Weights of a small GPT-style language model, trained from scratch on English Wikipedia.
Size: 3 heads of 64 (1 for keys and values), 3.52M parameters.
Architecture: rotary positions, no biases in attention or MLP, tied embeddings.
Training: 256M tokens, 3901 steps.
Each number is 200 + 40 x the weight over its row's rms, rounded and kept within 0 to 999. Layers, rows and columns count from 0. The size before them is the row's rms in percent of the matrix's.

# layer 8 attention key, 64x192, rms 0.0854, rows 52-63, columns 0-191
123,206,217,138,241,218,238,146,171,186,236,196,236,173,220,209,142,233,148,275,127,204,173,174,206,226,192,159,222,201,185,247,169,196,235,232,253,217,185,267,234,175,221,125,233,205,220,204,218,254,244,225,171,213,138,196,191,144,164,201,204,271,181,179,198,130,257,193,218,103,167,259,210,212,163,230,210,193,173,129,147,165,271,197,207,105,241,259,129,235,256,133,237,254,192,164,239,263,203,205,169,197,163,289,241,242,205,235,148,151,214,216,229,148,158,268,223,192,138,167,148,260,133,108,201,198,243,136,129,206,198,272,178,170,201,234,220,202,177,198,224,182,246,230,280,199,203,208,291,266,249,291,218,211,190,171,191,201,166,186,226,184,164,213,231,208,232,213,105,211,228,217,204,209,186,238,232,208,192,167,259,242,162,201,168,194,163,248,211,238,216,165,241
112,189,249,175,242,196,216,195,189,219,193,96,165,239,139,234,160,246,228,175,160,156,190,152,176,220,213,204,193,198,175,195,206,294,207,157,186,207,227,149,206,169,178,297,270,194,175,192,231,269,221,206,190,212,199,276,202,184,192,253,198,173,190,283,242,128,181,185,214,198,206,197,203,226,210,156,252,255,177,241,238,239,156,162,131,157,199,202,142,239,170,149,191,165,144,201,203,178,208,178,85,295,243,179,223,169,213,230,146,140,188,219,219,120,147,246,125,282,194,190,176,184,190,173,212,170,204,137,220,256,245,195,241,227,149,233,178,258,214,258,181,216,190,151,198,161,187,172,261,208,240,227,198,205,167,149,155,107,193,200,198,180,204,175,211,190,242,283,216,301,264,213,225,217,235,209,197,93,282,229,211,202,210,189,232,220,157,102,208,222,173,179,197
119,157,205,221,122,159,235,195,94,179,227,284,275,195,251,231,192,145,199,220,188,211,203,292,192,174,230,232,185,194,164,222,233,254,205,208,224,148,230,232,238,184,197,195,173,208,279,193,160,189,225,173,206,247,229,220,148,156,188,106,128,263,245,220,203,178,250,184,168,209,222,235,186,222,193,197,211,295,217,176,205,176,246,175,297,224,241,233,194,221,142,227,270,205,178,161,138,217,239,315,178,180,156,251,247,170,208,201,210,175,196,221,203,228,140,191,256,249,131,174,164,180,261,197,153,167,222,196,165,147,214,207,192,208,156,204,183,149,141,159,234,118,179,194,199,179,212,240,214,239,225,263,210,165,207,140,206,186,158,250,201,236,164,286,200,203,215,205,130,186,211,182,231,188,151,193,211,244,192,240,237,151,255,311,146,196,171,297,234,230,232,173,255
116,211,240,236,215,231,191,201,279,171,194,152,175,240,233,209,170,216,218,207,214,134,251,276,204,178,212,195,250,168,128,230,209,161,212,182,245,207,119,207,203,216,234,224,169,175,183,262,175,242,227,207,210,161,208,240,175,191,242,197,212,96,210,194,188,193,146,231,208,199,209,222,122,158,332,169,196,197,198,175,246,225,186,182,182,180,202,232,252,208,287,193,193,216,184,233,166,165,147,205,199,263,160,197,232,281,197,239,207,173,302,175,212,210,205,163,192,155,228,218,283,202,185,228,197,264,136,232,197,147,271,137,245,214,294,195,158,199,197,205,215,215,150,174,182,255,179,161,208,196,187,118,262,128,111,203,270,210,226,265,205,197,164,155,211,217,182,148,262,250,177,256,267,222,210,212,290,217,163,223,287,203,197,160,219,272,187,134,175,219,189,179,261
114,229,162,216,200,184,158,158,188,167,207,206,241,228,187,194,208,175,128,153,229,183,168,255,300,234,168,282,205,313,236,231,190,171,168,147,228,201,263,238,143,163,154,145,184,240,121,193,148,195,173,212,176,217,210,187,162,141,174,120,223,276,220,165,232,182,240,216,152,218,217,176,114,207,214,141,154,139,149,148,235,166,178,171,256,227,250,194,216,126,179,213,185,221,220,231,214,205,221,271,183,208,263,218,171,144,245,141,188,184,151,196,269,213,220,159,197,248,200,158,209,184,152,247,196,130,210,148,189,144,311,208,211,125,181,167,125,165,164,244,242,219,202,221,276,142,209,211,177,180,127,256,219,172,206,196,196,201,182,232,168,174,210,146,280,194,178,239,214,185,215,183,202,289,252,224,194,219,125,171,214,199,215,193,230,203,251,190,129,233,197,146,219
102,180,180,251,223,186,161,255,152,168,180,197,222,214,209,224,116,186,185,203,207,251,192,180,170,252,242,222,173,185,158,165,216,132,202,196,262,175,210,185,260,233,203,189,208,231,213,162,186,318,132,214,179,177,252,206,240,254,225,233,222,295,146,161,256,228,227,195,171,139,172,185,188,187,241,144,174,140,219,170,205,223,167,187,218,207,182,125,225,210,279,261,245,250,238,135,282,221,216,201,247,211,197,201,217,280,125,187,259,252,217,156,221,304,217,177,187,176,163,192,266,222,161,264,201,220,165,231,154,244,206,204,147,271,184,233,179,167,257,165,194,225,222,213,198,204,211,285,241,215,165,170,181,259,200,152,233,255,220,205,171,258,127,177,180,206,157,182,172,206,213,238,150,159,231,212,132,308,156,185,173,174,173,212,260,249,134,190,233,281,168,246,218
118,167,116,298,122,126,204,158,249,199,225,197,232,211,196,243,233,236,248,206,186,235,222,235,124,201,174,162,144,175,263,141,186,212,183,233,162,248,218,175,244,208,224,220,243,186,273,156,194,269,195,197,156,207,235,130,169,154,273,217,125,107,127,188,195,240,170,164,167,184,187,219,207,206,219,213,263,144,259,209,204,236,184,160,113,186,178,244,247,219,245,173,186,231,177,237,197,166,160,187,191,211,103,248,189,245,212,182,264,196,259,203,196,226,223,187,138,211,275,209,178,157,186,209,177,276,194,312,152,151,236,164,228,205,243,224,213,196,202,183,183,210,181,209,160,237,154,227,193,163,209,206,177,185,175,233,256,219,189,187,211,207,204,179,264,316,218,134,166,219,203,223,210,234,195,84,209,211,247,149,197,175,237,168,191,150,145,165,221,131,188,194,169
115,203,252,172,159,219,135,187,238,241,133,264,208,191,184,278,211,249,227,152,231,98,156,233,200,168,215,213,135,130,156,168,182,138,177,190,142,230,184,171,159,218,222,173,246,211,160,253,184,204,181,224,196,295,190,250,232,161,179,92,146,150,153,129,187,176,136,218,188,170,215,246,207,224,146,143,167,156,208,200,220,206,240,203,126,228,212,243,195,233,217,275,170,236,213,182,240,244,226,224,205,160,193,253,141,180,158,144,189,186,167,211,196,214,213,251,200,157,218,163,263,254,194,136,210,265,213,215,164,129,168,225,187,151,243,186,261,183,238,192,241,274,167,172,265,228,176,219,147,251,181,222,181,195,197,157,182,237,212,240,127,226,228,164,218,220,165,244,199,202,178,167,190,257,274,143,167,213,210,212,256,159,200,177,234,203,101,166,221,240,304,159,234
095,215,201,151,206,189,144,167,254,169,211,199,282,232,203,230,216,240,207,207,190,216,182,258,167,177,240,193,219,240,191,208,234,180,160,201,258,175,233,168,143,178,102,215,182,238,262,190,299,224,196,226,224,263,248,213,211,228,195,213,200,196,168,234,139,213,232,128,135,241,153,213,208,149,250,224,172,146,201,182,219,303,181,206,142,174,184,187,181,147,244,206,212,199,141,181,233,144,261,74,179,200,174,173,185,200,189,215,193,133,294,216,101,173,193,146,221,246,189,168,111,226,164,218,238,269,115,188,162,145,159,200,224,208,109,138,166,132,169,145,260,158,175,225,218,238,233,187,270,146,237,213,170,213,234,164,243,201,212,151,227,232,179,216,219,196,155,239,200,151,196,193,139,203,184,162,229,191,266,250,256,195,175,208,223,241,220,251,239,153,180,172,228
122,217,232,216,209,237,183,188,212,175,199,182,152,219,189,179,254,280,222,133,203,162,185,249,169,165,153,253,205,146,167,157,189,154,138,187,194,178,176,189,192,222,196,219,245,200,109,194,216,162,153,225,176,190,142,204,135,190,212,159,223,232,112,154,196,199,136,225,244,253,235,129,211,171,176,233,188,178,173,201,177,258,138,127,206,211,204,218,169,256,208,190,181,180,159,91,228,161,202,280,231,207,272,110,168,278,262,219,120,205,208,188,199,172,247,185,235,222,108,130,234,218,126,254,190,188,287,252,239,161,184,148,198,223,232,183,121,151,154,221,149,188,257,225,250,183,174,235,145,156,168,227,159,175,130,199,200,217,191,198,156,205,216,189,208,132,216,205,278,213,169,91,191,174,175,189,204,147,236,207,214,199,243,125,195,218,251,138,198,185,199,180,219
112,148,191,256,223,204,146,255,214,173,174,123,174,240,170,176,247,263,194,180,162,143,237,229,188,170,233,232,186,151,186,130,205,157,206,155,247,185,150,214,143,231,151,306,227,252,183,183,204,212,171,216,157,206,260,279,182,250,92,198,198,224,178,114,214,237,244,151,193,174,179,200,172,147,168,149,236,138,180,186,152,189,238,181,170,207,135,194,189,148,130,264,239,165,191,189,216,164,255,206,129,249,139,244,113,198,233,176,198,140,196,172,281,169,175,228,214,204,150,117,191,229,219,213,145,201,221,242,154,134,188,208,207,142,189,194,201,172,251,247,270,212,287,225,190,153,191,244,211,210,188,162,186,258,214,231,225,234,187,218,140,238,212,197,215,253,200,170,224,218,212,153,205,141,191,162,172,189,276,187,233,186,197,205,202,267,87,155,229,143,191,184,218
123,123,229,224,205,156,210,215,191,198,129,185,207,212,178,189,171,166,181,223,214,203,200,152,184,179,169,213,161,223,225,194,133,230,183,190,225,158,234,229,164,174,133,259,181,211,195,143,232,103,178,165,190,224,215,161,176,231,216,236,185,180,231,232,237,240,195,168,209,219,237,242,174,166,225,218,127,236,223,205,173,137,245,169,216,222,252,153,308,202,158,251,220,99,196,189,238,192,186,164,176,232,290,201,166,211,160,173,185,212,171,176,225,175,202,210,208,144,195,172,157,167,263,265,189,236,187,178,257,255,207,135,202,192,111,209,210,143,205,178,289,188,243,192,195,65,157,227,260,199,193,138,113,208,282,215,165,168,164,159,250,208,188,264,256,198,192,217,196,206,187,166,217,125,130,181,205,205,248,298,197,282,234,146,146,181,216,255,173,160,139,262,197